Weights of a small transformer language model.
Size: 16 layers, width 96, 3 heads of 32, MLP 384 squared ReLU, vocabulary 16384, 4.92M parameters.
Architecture: RMSNorm before each block, no biases in attention or MLP, untied embeddings, normalized queries and keys, capped logits.
Each number is 128 + 24 x the weight over the matrix's rms, rounded and kept within 0 to 255. Layers, rows and columns count from 0. Numbers have three digits each.

# layer 12 MLP down, 96x384, rms 0.0887, rows 0-42, columns 320-383
134153119130105129085161140124092109137121122128148150144073126082145117134084110123122118086118149156085127138118147107121092147127144060083114094142157130160128134140124133121122113128124170
134114196089144148197108115129084165133092160151125088107149146141144102115111158117105188144131176143146150061134141146114119135106168126104118139118125116118177100095110146094115197172128079
146121145106130105118141109134113098134095154140152178130133136144132131131103155120094110130141141097163081107123102151087125120111117139154148170119163158158099105100148152127149139126177119
140136113112140095111062116121160114113108107134103119111072154106130066083137130107107117161095126145119084103127132133134107145146153128114145083134147119120128108136083096136126155135128116
140084118165102153150116099139090127129195115171109149104133141174136123116153123152129104142151148145148126084145110145138122107127158110123113089152100142139136139136127120103122133103132162
144161079105149079138097143088075113144150119124095152125126148109124168148094144124126106087141153133112135157158122141126131129149112082125118137168100139142115119114125106133159125128174136
146138156118116124153103135139128088111157095118113134160109132173141125151109145105102105140129122095116121156126152091070130147109108130130165132146101131150132149093127190139132152163134109
106112173174134122164150102157171092093168109156118124160143111094112172136120128133145106141135114110138144145116103155125138146166149089119114128124124100135153128115117110163134140129099152
154118108143127095132116147186115120098152111120107093180087137137098176151147119161141128171182106088129101101121117089137145121125137126132163118105118130134113149179166100082095147116105113
147111152157099136103173131085172098169124130126109149090150085142135145130156129088192127159120118032151126147101130123158077135063090094179130137157107098143110104126174137151125140119127151
079152119154173150106104135088140148128121152126143110102117119125139131109105157137115149151116128149106130136101122132078167141131092130094108106115113148138133154102085148137098133148105140
103108102165103108150119093115120119126092160144163159180079136159124118171147120124139130139134153142124108120118108125167140142096176150147172156076105107130129126137154134183118117102097113
103170091119144119117139145130102114149105097137144113168105102120078116147160110153130097174129167087133137140126169155160096091141103154133103086116113140143110101121120104108106162118138163
074096142108082129081130106146096099099112117146083152181157108178163124115108140133158162132144103104125151125110115143146179112160124143102147159136146136116137132161154121114109111194108131
118099124102125107115145110117111152136156098123101100119132167131115138122147130160073130108113144144115139119133124128165137096154158151133132114099118129143136132123123116120111113105114141
150148115121080108148115116137113131113139125098135108154129147125089132087132136130148100118125132091143137113102137109123151128134162102125145114156104113137096123158127132173124128112115137
099143150147118142098153170154122136081114118109137119121160126064091145108136143108135109134153140154156177129148128099118099103144118155150120165168135126171097154134096120115124123105142110
123132115120143142128135073130118146062174157196159152107169121086118116162144172117149125110113103098120115128109171131137183130106082122101108110141134119150132158147123145132105125163158140
134164095168118100147130093120130153152176137117133124097109121090107139156141085113135175132121121111168183078132108122155116140111121084100144140134107176135119117169135119130123156108148055
119105130121120100125123165118137088164168159132098114123116163120120183112129105128156125159167114128125130146138105121160108139139116135157094118167085138149171091090157175065151120163156083
119129120133100156138066137105142153097101114137140070101136146159161112108100119126146155154107152122110149161129125104102140117123106155134166090129114159115151151131143136127105115128147109
107118141130103125086097117194096135103111125151112138115145143107134152133129154104126132112114120127149149084139164150138127150110149150149092122153149182128131125153095157154135108160149093
137068114157102185137074140135200115123148141148140168128151122124183148131108130100128148138186118107134173114129033046164131124118094128144150169129100095122176153128080092126109092115070143
118170127156153139130127118142136146120135164108178128154099107164148135117124123141140117136092123103141173146109111133115142117133095118162172093129119089113119133126120177134133103117102131
173129159142124121147119098106086124178123115141136100087132184134154131121108123147129118126081089114115173143113139159168159168160125146160108102148106116106132142148158121120123155128158167
121102128151148149161124107114098153097120130155108135145122112132100135108106154132159126157155173116111119151135148147107126155130101124130097170155130133121169120122143123109086128136116121
101083136162117132133147112085108108110135124115051166134102130161111127144129127157145117105125110141148129113180130142097158152086118130152176123108146148154143126097118145139138121135139110
173127140138143090151125124156083131115116153125115159152132120136100096154135080100148115115118166110126154157110159167126120104141112141103124134182175125111138134151105140136130145146165091
175161117136148134090099080150139129135105144141128110139191101137119145151161103137125164122149113111115092120126132154102120107126097135138125156127144159151105144107106136160096141131153131
112087120134119121111116121103125116089115120116139136101152155136122108111115184109113059049144120137139127144142146155169163120152150126154146104136145125116140110081121198124170095143145094
119139153117093136104128137123091140116078168123138097137146127125148163120135145105132129106116115115118135157067083097172150164149092112147130149145152146119158098119160121140165155123201125
129124107118132123148147107142128117135130119106161170112133141109150151120131152120104152143134119117125143140125126133147124171147150125110119125121137165130128107107129114135135134147158178
114123161136120139157117149122101127103124079101093116146146136118073078157137120183129155131118100096124146149093144130106111123115119098142153140148117115082118120134154148156084118165098135
133137085151073135126102158149115156112100120106137092156150156130114123130107125100115120114150131172142160160131128142112145122125156086111123097145108124098113112139161120122152118121109169
138122149131122139084124123134110126133137192110127125125133163151140079136125082107131133126133088092185130123069112099162161140169188157154146123125129102107121103129112135163118105158192114
080140130099102179120170142113138161131137129082152098135118127092099169144137147134119096148092157142102095134117127095113119157138137122068128139123089158107182094149136120140071150147159132
165186151113165112168125193163101081148166117148145093154127122134108130084161129067109167120141132115155113137108143107137127124141100171152089164132136151115113138188164149118145137120168136
131138165184112141159120106162101140109159115171149108104110077096101096117133151146152097141138141089080103129115128111082144110112088139170074103131149158107122105111100125154115159140116089
117124162168084164107145172118159092134128106123103102144126169135123132089145184093122134155134143055094065134126127163109135138159119139174128094106104097123144102125129160130133140109156162
174084115127079108138131101162142122130152127166116116147105133194112125119166095145157161143126149108113120161086081146160095169142172148142128149122055143162149119123124109073145139160112152
165147102119150117155131146167141170141070104153132119160104112128133136130145094114089122139102116111168087105127109135140150099097134158153108146087088101142112127140103121106143104105109098
124139095125161129107145155102140166110159135144183156120123111077158147135164172120129123116132147134141118127141105137101107158177106116119171135123135129117105091146124115134114110132105114
122155126154163168157107195124109195192123085119114128151085124151139155143110137148097117133113099163096115144126144123145125129104113088146113127094151127153096110143150151082105152092120153